From a checkpoint of a small transformer trained on Wikipedia: 8 layers.
Each number is 200 + 20 x the weight over the matrix's rms, rounded and kept within 0 to 999. Layers, rows and columns count from 0.

# layer 5 MLP gate, 192x64, rms 0.301, rows 124-160, columns 0-63
223,209,199,193,199,193,190,215,170,201,220,174,227,203,162,184,187,234,228,182,202,197,186,182,189,186,182,217,196,204,208,201,209,174,193,200,208,186,199,195,195,210,192,177,192,195,180,226,225,177,152,186,189,212,206,177,214,205,222,173,199,215,200,208
201,215,199,216,221,155,209,221,202,184,196,185,199,189,225,216,250,244,189,197,182,210,189,227,212,181,190,184,222,197,207,193,234,200,201,212,176,200,191,177,193,195,225,204,207,195,156,202,177,193,201,182,207,197,196,189,204,213,208,172,187,185,187,206
198,184,183,157,209,192,194,229,221,177,186,157,204,225,160,197,190,185,190,175,187,196,205,177,196,212,197,198,207,196,208,212,206,187,218,219,174,203,191,196,177,241,220,195,198,173,184,222,232,211,160,225,170,163,188,223,196,213,188,199,174,191,204,194
215,203,192,221,162,207,192,197,216,181,215,178,197,144,199,178,209,163,198,214,196,198,190,174,208,193,183,174,160,210,189,197,225,224,202,205,194,206,184,232,167,222,205,192,190,212,224,210,225,205,189,177,162,198,196,222,200,198,176,224,208,175,171,232
227,195,195,187,202,186,195,203,188,194,201,203,195,197,202,199,214,242,232,208,218,195,201,189,227,172,197,209,189,197,212,180,196,199,215,247,229,163,220,232,210,196,209,199,195,199,143,185,188,159,221,206,185,222,171,220,186,242,209,188,177,203,202,178
216,171,231,197,201,201,212,233,205,198,197,179,203,233,207,198,237,246,223,187,224,185,207,180,176,197,194,186,213,204,219,168,171,208,191,200,191,157,220,221,173,231,207,203,195,215,199,206,211,171,186,178,170,197,202,224,195,215,191,176,192,191,172,188
188,194,226,204,206,171,233,213,177,192,174,197,195,257,192,229,164,222,235,203,221,201,236,218,159,222,166,200,198,194,177,218,187,219,222,216,192,194,189,213,200,228,161,211,194,178,192,186,165,193,183,191,188,208,212,164,149,199,185,217,200,232,164,156
230,207,195,223,201,171,209,223,204,162,220,203,210,181,175,236,185,225,197,226,188,184,198,205,199,147,206,198,171,187,210,211,167,203,184,222,228,210,187,238,216,199,230,217,234,216,188,224,206,173,204,193,202,230,178,198,207,203,175,200,175,199,185,174
247,192,206,190,189,159,180,233,236,204,214,180,219,189,153,222,217,187,210,221,203,152,187,227,137,207,191,189,206,223,202,209,167,228,184,197,213,167,195,192,214,223,217,206,179,231,210,196,169,171,176,168,204,198,207,229,181,179,187,199,211,184,201,220
201,216,214,196,181,200,182,213,212,202,200,190,146,236,204,202,179,226,212,176,204,188,189,179,206,220,189,201,203,183,223,204,180,222,228,199,221,202,175,208,165,205,176,211,213,188,209,200,257,166,163,224,207,210,226,223,190,213,198,195,209,199,212,212
209,217,153,204,216,184,222,183,212,210,192,185,205,205,184,234,191,236,190,197,214,211,209,188,220,185,194,204,220,242,206,191,194,218,233,206,182,176,185,176,214,216,161,173,209,157,197,180,209,193,182,194,200,202,188,215,182,197,216,219,158,234,191,225
168,184,194,176,148,195,180,221,190,193,234,196,210,212,156,193,166,191,179,235,215,178,216,199,151,231,181,212,195,247,208,237,182,213,197,214,221,202,212,197,202,193,191,189,209,188,201,203,220,209,167,207,183,229,193,222,200,197,206,220,188,192,185,153
235,200,223,201,187,191,172,226,234,164,164,224,186,188,217,236,202,212,221,190,192,191,204,224,205,233,200,190,198,235,205,218,189,208,199,220,192,179,191,184,243,174,187,206,222,179,189,199,166,174,198,198,186,200,200,218,214,198,194,155,203,153,183,197
221,188,213,199,206,170,262,212,201,203,166,183,200,223,212,200,244,177,173,181,185,205,167,181,233,174,185,174,139,207,164,196,181,216,212,217,156,187,193,222,206,235,196,207,200,199,211,175,216,188,157,197,179,190,192,212,194,194,206,219,174,155,178,222
213,201,202,222,225,175,181,192,197,196,197,228,195,164,184,228,187,226,176,225,193,204,182,193,212,211,187,166,183,173,192,190,232,214,192,219,183,221,200,197,209,228,196,189,196,203,223,234,243,216,200,202,201,246,193,244,171,193,156,194,185,238,188,203
191,225,206,210,192,184,238,213,190,204,226,194,189,161,180,247,214,165,201,201,218,204,202,206,203,189,197,187,203,210,195,176,173,180,166,227,203,194,203,205,181,180,208,204,224,205,196,214,236,216,199,204,225,190,199,220,181,203,214,172,216,207,190,209
222,214,190,172,203,191,217,198,183,198,208,209,185,207,169,223,179,154,206,204,135,184,163,176,187,206,186,210,197,212,185,223,199,192,210,202,191,180,217,190,226,216,211,211,206,236,202,205,228,186,159,181,216,193,197,228,175,201,224,229,187,209,202,209
234,203,171,196,217,184,222,209,192,218,171,210,186,232,188,208,216,213,207,229,191,194,171,187,201,167,197,225,210,177,163,224,195,188,188,216,132,227,174,220,205,188,199,182,182,223,184,201,190,176,181,192,194,183,225,217,181,205,198,164,178,178,179,194
212,191,184,226,183,188,167,177,206,221,198,171,178,191,186,185,177,182,240,189,147,191,182,218,195,203,182,219,188,189,174,186,224,211,219,235,173,220,202,240,214,198,150,219,216,216,189,189,228,158,179,225,221,184,199,194,195,227,213,183,140,203,179,193
210,208,212,196,176,209,196,222,196,170,226,172,226,183,198,188,241,224,192,194,223,184,194,170,220,180,194,179,172,191,220,182,194,189,206,193,197,185,205,210,197,197,219,220,178,176,179,190,191,171,206,218,211,171,167,213,216,191,217,198,190,219,206,155
212,168,198,216,193,224,221,216,194,175,200,216,207,190,188,177,191,236,196,192,213,176,198,204,191,197,182,199,201,227,234,160,187,211,165,215,206,170,155,236,220,185,178,204,210,191,208,201,191,175,189,205,214,173,193,174,199,188,178,158,186,221,164,210
204,191,212,242,232,225,219,211,193,190,195,196,175,205,191,215,201,213,183,191,173,201,200,207,201,217,172,212,193,181,199,177,194,221,223,218,193,209,203,209,183,184,166,233,233,167,223,202,207,189,209,209,181,224,191,203,172,191,189,186,209,227,201,198
221,220,200,178,216,193,195,209,222,195,185,214,196,201,199,225,192,195,165,178,188,227,213,164,207,194,211,213,175,196,186,186,186,191,204,209,198,203,211,231,184,208,195,211,236,219,180,181,233,165,208,164,192,193,197,208,172,188,174,187,184,177,188,204
216,207,215,201,224,203,178,195,212,172,189,184,228,214,183,178,197,201,214,167,226,177,194,173,213,190,175,201,179,212,220,201,206,184,227,212,198,209,200,196,197,205,180,197,215,224,226,172,192,164,178,207,177,230,205,178,199,239,182,160,225,191,196,218
198,207,195,222,198,207,190,187,204,202,189,227,204,179,202,229,196,250,185,231,212,190,197,181,220,186,181,183,201,175,202,178,193,201,190,208,203,188,185,244,251,173,184,229,187,216,206,194,216,194,232,185,224,153,182,202,207,196,182,154,163,178,195,193
222,224,187,233,227,227,178,207,157,188,221,221,247,200,208,196,194,192,207,218,177,205,202,244,199,217,162,189,206,210,218,218,152,191,167,230,167,157,211,230,196,238,185,214,182,185,193,238,213,217,207,163,183,230,214,183,176,203,212,191,178,246,214,178
225,202,234,198,214,185,180,217,225,176,210,218,217,193,204,215,220,193,176,176,207,184,172,168,208,176,209,177,209,237,235,208,211,236,205,223,204,209,203,226,206,231,233,218,209,218,181,191,209,215,182,229,214,232,163,173,191,191,202,194,175,176,194,213
218,193,193,214,217,169,197,210,210,178,217,194,191,227,169,208,224,203,189,188,233,207,197,184,226,190,179,200,218,248,204,156,230,235,208,226,213,163,220,237,197,231,185,258,164,198,206,193,250,177,195,194,212,220,213,205,185,213,191,212,221,234,188,241
187,147,202,191,186,170,193,212,224,226,231,199,207,231,201,201,185,212,201,220,186,197,213,221,183,211,204,193,202,189,206,177,226,202,189,204,207,193,194,210,230,217,193,183,208,233,223,199,230,186,177,194,151,208,199,204,218,211,181,173,187,226,185,179
196,209,211,219,188,206,214,208,225,186,208,221,179,197,176,219,209,172,258,219,213,187,146,177,212,188,199,206,168,190,184,199,219,206,174,227,156,175,205,212,220,247,200,217,209,214,185,215,208,215,189,161,212,227,173,220,239,195,173,218,200,203,197,230
186,205,202,165,221,212,184,216,196,195,199,225,201,212,207,202,173,236,224,208,203,186,170,191,209,194,187,196,249,236,224,215,194,215,217,201,224,198,189,187,218,201,207,195,208,207,192,149,187,184,202,188,194,179,188,197,194,175,207,177,190,167,204,206
199,201,174,227,206,214,193,222,202,183,233,225,154,211,189,202,212,179,225,225,181,153,168,200,175,221,186,188,207,228,178,186,195,204,170,213,206,184,222,227,214,209,172,210,221,227,198,159,211,183,200,208,170,223,191,193,189,205,204,176,208,193,191,208
195,198,237,197,177,196,226,229,218,183,215,191,185,184,222,197,223,186,179,210,219,178,201,192,198,185,195,178,191,226,210,178,196,226,191,214,210,150,174,252,197,183,172,247,162,181,226,182,229,193,210,212,182,196,183,191,195,175,186,178,226,202,157,181
184,192,197,170,206,211,237,211,253,229,229,208,229,192,212,219,188,212,196,196,204,181,200,178,190,209,190,175,195,203,199,205,197,175,214,209,173,192,180,204,179,196,177,220,206,199,200,210,181,227,186,201,193,198,223,174,233,228,212,183,193,199,213,152
196,222,209,241,153,186,201,161,217,211,195,219,204,207,204,214,198,158,164,209,196,163,173,185,200,178,185,191,173,164,233,201,194,220,212,208,197,203,194,228,195,193,220,229,211,232,199,177,206,171,201,210,172,201,151,228,204,201,221,204,199,175,199,198
194,197,229,204,223,201,201,217,210,209,200,161,225,203,184,213,164,182,205,229,204,178,186,220,202,213,183,186,184,225,192,187,178,198,205,216,178,199,199,192,190,222,208,190,216,213,252,202,241,162,128,215,175,203,204,151,210,200,228,190,195,220,186,194
208,228,213,221,165,209,247,206,237,215,186,239,214,200,208,216,229,194,208,181,225,180,181,209,237,182,179,177,187,189,214,204,136,218,218,211,246,207,198,176,186,197,206,231,170,197,187,169,215,188,227,204,190,209,200,215,207,195,155,193,183,199,185,190
# layer 5 MLP up, 192x64, rms 0.317, rows 124-159, columns 0-63
183,203,213,196,191,195,206,246,208,195,192,202,177,183,219,216,218,184,177,210,206,181,213,193,183,191,202,177,208,228,228,202,234,210,205,213,203,168,178,195,216,205,222,211,197,185,195,200,157,208,199,205,187,209,194,207,221,199,180,212,211,182,204,181
213,213,196,164,172,178,199,207,193,224,169,168,193,169,219,193,199,169,199,191,195,214,145,207,223,223,198,217,187,208,220,193,222,166,152,212,220,166,193,196,221,176,202,190,200,218,217,203,221,183,185,166,205,183,224,217,193,171,197,245,255,171,212,212
185,232,187,181,214,223,188,202,223,176,208,201,217,205,178,189,205,203,238,199,200,197,198,175,182,213,192,221,210,230,181,210,211,189,196,196,243,183,173,192,207,217,210,189,171,230,207,208,196,202,219,220,202,174,212,218,209,187,163,184,199,196,192,230
174,186,175,190,177,197,168,217,179,260,183,176,202,196,189,214,148,206,205,228,186,185,197,187,201,204,196,185,209,175,244,194,217,232,173,190,192,208,216,229,185,206,197,217,172,197,169,204,232,179,196,183,232,181,218,202,200,197,216,172,196,209,197,220
195,190,189,189,165,193,212,220,222,241,235,204,189,245,165,221,217,164,201,178,238,186,230,179,216,166,196,180,219,193,218,200,170,150,223,188,132,212,193,221,173,196,211,139,164,214,206,166,210,193,176,169,196,179,180,218,190,215,222,194,238,180,201,202
224,221,193,186,258,234,196,215,164,202,176,210,235,239,202,210,176,189,218,204,196,200,221,187,216,231,194,206,231,188,196,197,112,211,210,201,176,226,209,186,211,218,183,203,195,218,199,180,226,213,190,154,174,222,234,198,197,207,233,177,199,214,182,194
220,203,211,228,233,157,179,197,141,200,217,180,213,193,153,197,185,179,166,192,197,210,204,209,166,214,204,232,220,220,223,223,201,187,199,190,187,194,230,180,210,168,200,191,170,223,191,200,214,178,199,190,187,189,233,158,185,221,204,160,189,238,170,184
183,179,173,185,205,207,214,208,221,194,214,216,201,188,187,200,214,181,167,199,167,224,169,191,221,224,194,198,193,210,174,189,231,200,211,211,179,190,201,179,191,198,242,186,181,191,225,177,226,211,218,212,157,215,179,197,201,220,179,203,208,212,216,228
229,210,149,197,191,226,182,204,212,207,178,187,203,159,236,191,195,181,187,205,205,179,207,204,217,204,200,206,209,188,178,164,200,162,218,213,180,202,183,193,196,189,212,204,193,201,213,211,196,217,195,225,211,161,239,241,231,202,217,201,173,199,187,180
194,189,159,207,214,193,200,230,192,214,205,193,153,208,172,186,204,187,219,179,156,219,201,206,201,215,201,203,221,180,215,185,202,174,225,210,224,198,217,206,186,212,201,197,226,188,216,208,204,214,212,193,207,207,186,214,159,225,177,183,187,182,173,209
176,190,169,214,189,170,217,199,201,212,180,212,190,179,187,229,228,182,178,226,209,205,185,203,201,220,193,199,221,187,190,188,195,213,192,199,189,202,214,173,223,215,214,193,181,198,197,210,208,211,211,188,201,168,211,180,191,188,231,155,218,250,209,194
197,179,171,205,187,196,194,216,196,196,188,195,180,193,204,198,221,175,199,230,215,210,169,165,181,233,200,224,203,235,223,150,189,230,187,213,213,190,193,202,192,198,202,188,218,184,211,204,168,197,209,219,206,181,192,223,190,202,195,230,172,229,188,174
174,174,184,222,203,211,196,174,182,202,200,178,166,210,188,151,185,213,226,205,227,212,211,246,214,180,204,178,191,220,231,208,211,205,173,190,171,226,184,213,157,194,197,206,233,205,195,210,189,207,189,201,211,204,171,186,222,207,211,198,191,221,179,193
197,189,207,240,231,186,204,203,167,203,162,166,187,193,188,205,169,183,205,205,208,216,205,167,185,213,214,239,211,188,216,205,220,197,232,234,166,202,203,176,188,185,186,211,182,176,238,186,200,178,193,189,205,222,167,195,203,207,214,194,190,212,201,227
183,213,205,190,180,206,209,197,189,247,212,189,207,225,229,187,216,198,190,186,219,183,182,187,217,190,193,219,214,202,200,216,205,191,197,176,186,205,194,196,239,170,206,157,234,198,208,191,177,227,215,193,162,220,187,185,181,163,199,168,197,206,205,210
204,220,186,203,173,217,180,183,172,228,201,201,223,165,222,205,209,186,174,218,188,192,236,202,195,200,200,215,191,170,188,226,206,159,169,188,197,230,188,208,203,173,178,172,209,162,187,193,207,214,214,225,185,197,198,208,192,184,181,211,187,225,169,245
224,173,208,230,192,195,195,216,202,169,201,208,195,183,189,207,203,193,208,207,193,218,195,196,222,196,207,173,198,212,180,196,168,181,178,195,161,170,172,230,190,217,230,187,229,206,196,191,174,175,187,161,157,188,188,162,205,154,215,223,212,190,194,173
169,210,182,232,204,213,192,190,209,222,176,194,204,212,207,213,201,215,184,217,200,185,182,183,209,174,195,154,204,175,201,203,221,203,174,205,186,221,190,208,198,216,224,193,178,179,219,191,198,224,176,203,197,215,228,156,194,183,235,196,227,194,184,240
202,215,258,190,168,186,203,210,243,224,230,235,196,217,194,175,236,226,193,197,267,161,225,196,167,210,203,228,209,203,196,186,214,167,185,198,194,206,208,220,222,221,215,207,172,225,177,182,175,210,221,190,217,190,205,210,178,181,216,209,237,184,138,169
228,188,205,185,200,206,190,212,193,188,228,194,184,189,200,213,166,187,207,208,195,172,196,203,177,226,200,196,193,196,196,208,225,183,206,204,190,220,234,199,232,203,189,212,189,234,216,187,206,195,177,235,177,222,195,165,201,219,176,183,196,170,196,190
182,186,188,191,198,212,189,221,186,207,189,171,170,145,247,253,191,183,245,192,185,193,189,212,209,244,208,201,209,208,155,184,215,202,208,212,189,190,183,194,168,213,158,170,189,191,239,189,188,261,193,207,194,210,154,193,195,167,174,188,217,194,207,208
175,205,207,183,174,166,232,210,228,173,184,211,190,195,205,210,180,194,194,229,204,215,174,205,201,172,221,200,202,176,197,215,201,213,188,215,200,181,197,202,228,213,230,166,214,249,178,177,192,193,211,189,208,207,150,193,197,212,212,187,196,177,218,218
224,223,216,198,187,187,204,191,196,176,174,171,236,214,189,201,226,202,189,197,212,196,200,235,215,227,206,180,173,213,195,204,220,216,206,190,180,166,191,179,187,224,194,178,189,212,223,202,203,190,175,222,229,218,218,168,191,211,184,227,204,188,190,191
202,210,158,186,190,190,220,210,205,217,237,191,197,136,207,229,247,195,198,170,219,163,191,155,219,146,191,205,213,203,115,222,222,160,228,219,215,179,182,228,196,205,227,184,173,207,178,193,182,218,234,183,195,171,171,214,209,191,194,195,232,211,208,199
213,230,185,215,218,218,222,247,214,197,197,222,214,221,242,209,191,159,204,224,184,188,183,177,200,227,207,208,195,220,170,192,224,216,213,206,205,178,212,233,214,187,215,213,212,217,210,182,195,228,202,217,197,175,189,222,188,203,204,180,135,199,217,196
221,197,228,177,202,180,175,181,225,170,210,211,180,217,209,198,190,217,216,200,170,216,223,242,169,228,195,193,223,225,196,228,162,193,201,208,223,166,233,158,214,214,194,176,167,186,209,222,162,174,175,182,202,210,190,168,206,212,171,222,219,241,208,180
208,212,201,200,178,188,188,191,189,194,207,209,233,156,197,226,200,167,159,200,204,176,202,192,200,190,210,239,216,218,222,211,217,228,208,204,208,216,197,204,171,164,183,209,217,194,184,199,177,184,190,198,204,213,205,203,214,191,227,188,172,232,216,185
188,162,202,201,217,212,185,200,210,174,166,183,135,205,155,214,189,181,222,205,203,192,197,192,202,206,204,194,172,198,206,191,235,230,188,223,164,215,211,247,177,182,194,220,206,184,196,169,267,219,186,237,206,189,203,185,225,197,173,215,211,173,225,210
226,199,189,192,197,192,171,215,223,200,203,215,210,192,192,175,179,214,189,205,205,200,213,182,208,169,198,210,162,184,194,200,210,175,204,217,188,226,176,186,208,240,203,172,197,237,202,211,193,168,182,174,203,199,219,223,187,181,178,199,161,233,177,196
200,162,189,192,194,218,160,195,212,191,219,225,180,200,167,180,187,214,210,178,210,207,201,205,183,197,199,191,231,213,161,210,180,213,203,201,213,216,192,198,204,200,205,199,181,181,190,231,199,162,212,201,235,164,191,192,206,236,211,226,204,221,192,182
208,193,241,196,204,195,200,206,198,174,225,166,202,174,162,230,190,200,211,199,200,219,201,214,181,193,202,231,216,213,191,237,194,185,201,201,199,201,231,207,206,220,197,174,192,192,225,226,177,211,183,192,200,228,220,247,200,246,201,214,199,225,195,194
189,211,193,233,197,209,190,162,191,190,219,196,170,211,191,171,188,178,236,202,199,164,166,252,173,253,200,182,199,211,206,186,197,203,208,206,194,154,196,171,201,194,175,210,198,175,172,199,225,187,181,212,197,240,185,173,223,185,207,202,206,164,200,205
161,173,230,163,196,203,200,219,197,213,216,228,227,228,220,170,161,210,218,211,196,209,185,194,215,217,200,191,195,196,184,170,190,217,201,206,208,192,185,217,198,199,175,201,201,163,209,185,198,209,230,216,181,187,203,168,217,175,179,188,219,209,201,193
218,191,199,225,214,200,197,203,211,179,207,175,209,215,191,175,209,191,215,201,210,189,164,234,185,224,219,188,223,215,216,225,201,174,218,213,186,169,220,222,189,216,185,198,162,193,204,226,241,198,183,209,210,188,211,217,203,206,239,206,175,176,203,211
190,171,202,223,190,202,197,172,223,240,225,201,203,169,212,212,230,215,181,205,170,210,175,215,235,220,197,216,214,182,218,204,214,196,190,189,199,199,172,175,167,212,220,178,201,210,172,194,182,183,204,192,177,187,199,210,178,212,187,214,193,178,195,185
216,185,175,194,217,186,199,212,211,227,210,196,184,201,216,185,222,212,234,239,261,181,180,230,225,178,213,204,221,226,140,155,167,234,199,205,196,172,236,205,227,201,194,211,190,234,202,190,198,222,219,170,215,215,150,234,207,203,216,205,169,227,212,195
# layer 5 MLP down (transposed), 192x64, rms 0.306, rows 124-159, columns 0-63
203,190,232,232,219,199,180,183,217,211,214,207,197,209,210,195,228,194,204,213,181,173,212,206,200,221,173,202,199,158,196,184,214,204,227,242,198,219,190,193,224,205,178,206,205,209,187,192,196,184,166,226,192,193,144,208,178,195,200,223,186,225,187,206
209,219,203,206,189,223,210,210,184,183,179,200,230,211,174,193,206,208,196,192,210,193,179,220,204,175,196,205,207,163,200,260,159,224,232,279,210,204,221,170,183,226,194,188,208,157,187,175,196,180,234,182,210,223,168,208,174,230,225,193,218,185,222,201
206,183,183,162,208,191,167,199,199,205,208,206,188,207,196,175,187,218,178,238,205,201,218,203,206,207,169,205,229,191,189,182,222,201,216,217,204,206,181,186,133,225,185,186,196,198,216,184,205,205,216,203,178,196,205,187,223,223,198,233,189,180,200,188
187,205,212,162,211,210,222,171,183,196,185,192,193,193,225,211,184,178,196,193,233,180,192,189,220,210,208,181,217,185,163,175,218,221,185,193,204,222,187,206,165,178,190,208,271,204,181,218,195,198,213,202,190,199,202,207,243,219,241,184,210,220,191,195
186,126,218,214,247,244,159,190,211,210,208,233,197,215,177,199,224,160,177,185,224,194,197,223,212,200,168,206,172,228,198,182,220,226,189,215,155,179,163,211,206,199,173,165,206,189,187,234,242,195,177,180,238,251,220,166,187,205,193,187,234,205,186,209
182,225,208,215,181,164,218,228,186,212,179,215,202,204,143,178,173,154,234,214,195,201,185,218,173,165,258,198,205,229,178,205,206,223,190,197,216,185,199,166,217,194,198,203,241,204,185,187,183,166,243,191,219,187,205,208,212,206,209,183,175,185,205,201
213,213,205,196,203,170,218,156,183,197,195,209,204,202,196,213,180,175,211,171,150,161,198,226,206,171,200,193,251,157,188,191,218,205,192,167,207,209,196,206,205,187,204,231,189,219,165,181,202,198,189,217,160,192,178,244,186,199,225,247,217,189,221,194
177,188,213,243,190,195,195,210,193,201,181,207,190,195,201,204,217,190,203,154,201,189,196,192,214,199,119,213,165,216,186,192,180,205,201,171,215,186,215,212,200,197,163,208,196,197,209,214,205,187,182,191,209,201,181,210,181,183,211,198,205,190,160,221
178,198,207,205,192,193,216,189,222,187,210,217,196,225,182,215,195,213,214,202,195,211,194,231,198,180,170,192,204,210,197,222,191,222,186,189,204,200,175,162,192,229,180,199,209,186,234,226,217,217,190,194,195,199,166,200,147,154,162,197,198,179,217,239
181,212,246,218,183,214,205,228,178,234,185,222,194,210,214,183,203,211,193,208,211,199,199,202,189,223,227,196,178,134,205,177,210,185,206,235,223,196,223,190,204,172,214,194,198,202,206,225,208,187,179,191,193,212,172,198,193,202,176,225,205,223,149,204
193,228,184,203,199,193,198,194,154,196,197,201,205,200,222,188,213,239,176,216,204,192,191,215,226,178,216,221,218,177,179,187,174,180,197,206,201,198,186,199,244,181,188,198,191,217,214,179,205,182,223,174,193,210,176,175,182,185,187,206,201,188,234,174
231,171,229,235,213,220,226,192,176,213,195,211,205,187,207,190,201,185,179,194,197,181,189,165,192,195,203,204,196,243,202,194,209,202,130,204,196,217,214,188,187,222,200,191,205,174,186,206,196,183,217,185,209,186,213,213,197,238,195,194,188,208,188,210
173,238,204,182,245,179,173,188,165,216,187,202,218,202,187,172,174,192,184,185,211,205,193,167,207,181,175,198,209,185,167,177,223,197,208,168,228,207,219,186,224,217,204,193,196,211,183,184,191,194,160,220,199,163,208,185,200,207,204,213,205,179,177,205
217,186,185,218,180,196,192,175,172,210,235,147,183,201,243,193,174,232,200,187,229,166,184,227,224,228,201,201,185,251,202,220,191,243,181,211,179,202,186,186,182,189,179,195,213,219,203,179,204,186,216,197,197,175,222,206,203,190,223,221,176,179,205,200
142,192,184,204,189,172,192,218,200,216,222,215,186,224,183,189,229,195,170,206,214,214,196,198,195,210,188,173,202,218,199,192,175,243,205,197,181,198,211,213,208,154,207,155,183,182,212,199,190,181,202,193,170,195,203,190,222,192,194,199,172,222,193,223
165,193,216,204,213,174,212,191,212,186,210,204,215,195,189,204,238,203,214,171,184,191,213,242,190,202,197,214,211,192,224,198,212,198,191,174,216,196,186,221,198,204,168,169,201,223,207,211,175,235,207,224,234,200,196,198,158,159,205,167,239,196,200,203
192,220,209,196,205,215,207,242,207,170,146,186,235,214,227,231,198,173,189,193,217,165,211,191,166,183,212,218,196,191,227,201,220,186,209,179,217,184,247,211,211,214,178,204,179,197,196,207,216,204,201,207,184,230,218,186,231,203,212,195,194,198,171,188
194,196,181,177,179,207,200,223,216,198,197,185,175,205,202,192,213,208,200,218,171,177,194,182,248,203,179,240,216,191,207,225,199,208,191,207,147,178,183,217,203,224,205,190,212,184,218,205,181,218,207,224,221,195,177,179,209,195,197,195,231,230,239,214
259,195,193,204,225,209,188,238,227,182,209,172,230,210,208,197,232,203,172,207,211,227,198,179,207,219,179,244,174,235,196,201,169,198,167,205,169,176,191,195,203,217,233,220,176,204,187,204,169,218,200,193,191,221,187,197,201,180,182,219,231,217,237,170
194,186,192,219,215,196,198,176,195,182,202,193,203,189,193,184,235,221,189,195,239,198,197,170,204,189,150,189,220,195,182,181,203,209,188,189,220,185,175,188,208,225,231,214,205,191,206,224,190,201,200,187,222,185,203,174,177,216,198,214,230,199,195,197
187,220,179,240,201,197,184,185,206,214,213,178,249,223,192,186,154,167,200,181,174,199,199,187,221,201,176,218,168,225,243,170,227,242,229,226,211,207,150,197,189,216,188,226,207,220,231,220,203,200,198,233,215,244,245,179,158,184,209,200,209,195,211,207
205,199,187,220,203,184,224,240,174,217,209,188,162,211,175,215,214,169,252,170,213,224,208,212,194,206,137,232,198,190,173,206,214,206,187,208,200,206,248,188,211,206,192,212,204,180,193,178,194,209,191,198,199,191,187,216,166,181,177,175,197,227,185,190
224,188,203,177,190,198,176,203,226,202,167,225,196,209,205,181,207,164,182,190,198,192,212,169,214,181,215,195,192,221,189,165,195,181,212,234,209,211,197,217,174,194,190,186,213,209,177,184,206,191,173,192,185,220,206,178,177,178,218,206,221,175,197,188
236,232,216,190,216,181,221,224,223,171,165,203,199,199,152,159,222,193,235,213,206,227,190,210,205,174,244,221,185,198,176,177,207,207,234,260,241,178,192,241,237,211,203,181,205,193,199,184,176,212,202,178,184,184,161,240,164,230,185,208,197,186,208,204
249,197,190,202,192,208,202,200,214,196,230,183,180,200,172,218,226,208,181,196,177,206,193,212,190,221,214,203,181,213,240,181,211,207,197,208,224,234,242,219,178,203,202,209,193,205,178,229,208,184,258,185,174,198,192,216,244,185,196,217,234,194,196,216
226,204,206,205,188,211,228,170,153,220,209,196,223,193,234,186,216,183,169,212,189,211,218,277,218,223,162,208,194,202,202,194,165,184,191,228,208,182,215,182,201,184,200,227,201,197,203,254,250,214,233,173,216,200,230,220,184,197,198,194,173,174,231,198
196,207,178,161,212,189,220,226,217,177,209,202,201,205,188,199,186,200,190,190,207,173,191,243,223,221,244,185,186,199,198,206,220,179,212,220,171,195,202,200,183,205,196,168,193,176,206,208,220,182,210,193,200,185,205,246,211,208,188,197,229,224,187,214
206,217,222,194,207,186,205,231,207,208,227,253,238,215,217,173,172,205,214,194,181,222,213,185,223,175,208,197,215,225,225,204,198,223,228,198,203,184,189,209,188,232,200,236,192,191,171,222,178,216,225,177,190,222,222,181,180,190,162,246,225,189,222,210
156,161,213,187,211,186,201,181,202,215,213,190,207,214,197,207,194,195,206,188,187,165,192,193,195,191,211,181,220,166,206,191,222,214,201,252,224,195,200,235,208,200,205,171,177,202,216,196,203,243,219,203,201,200,170,217,194,198,197,194,213,212,146,213
192,206,222,211,205,219,203,212,209,225,216,203,190,182,175,199,208,249,202,236,196,198,173,198,236,220,198,210,188,177,209,198,183,180,226,209,215,171,194,175,204,202,210,217,173,190,189,177,160,221,182,191,186,199,197,202,183,217,180,218,199,230,191,225
182,180,197,186,164,169,167,235,185,191,194,223,221,209,210,191,204,189,187,207,234,222,176,178,223,210,153,216,187,198,213,178,203,201,198,213,201,200,182,189,189,173,200,190,216,209,183,196,187,202,202,226,211,192,192,177,204,188,210,164,187,207,187,180
158,173,186,189,200,214,204,193,190,195,226,211,216,190,190,188,166,202,197,218,174,180,183,203,216,195,252,182,215,163,174,211,204,183,206,201,197,219,184,188,171,147,151,201,203,199,208,193,191,171,218,194,224,248,189,202,176,179,187,206,197,206,216,173
206,210,199,192,165,222,221,195,177,224,202,229,202,222,218,198,210,245,191,163,171,211,218,207,195,196,227,218,191,215,219,162,216,201,208,166,223,183,194,193,214,182,173,195,187,224,211,216,190,228,211,201,223,171,218,209,199,182,208,247,172,185,173,215
186,201,204,163,188,203,205,212,221,210,200,207,200,218,212,195,193,244,168,209,201,198,231,189,197,185,210,189,177,223,162,186,193,201,211,190,200,211,183,193,170,191,159,184,217,242,203,200,172,196,193,195,186,221,200,161,200,200,222,207,213,196,214,210
182,197,185,217,176,185,213,215,179,200,209,208,214,207,200,187,168,219,205,205,215,183,188,199,184,193,232,213,196,174,209,179,174,195,194,136,232,229,181,193,188,206,189,198,181,184,199,190,216,197,177,198,204,215,218,222,214,191,203,213,180,235,182,201
232,167,169,192,193,231,204,183,210,183,213,157,194,197,231,239,188,218,225,231,208,202,168,208,168,174,211,189,187,203,192,201,212,193,196,180,156,193,217,177,176,169,183,242,225,183,182,224,163,213,224,168,201,176,221,184,219,213,206,177,221,174,226,197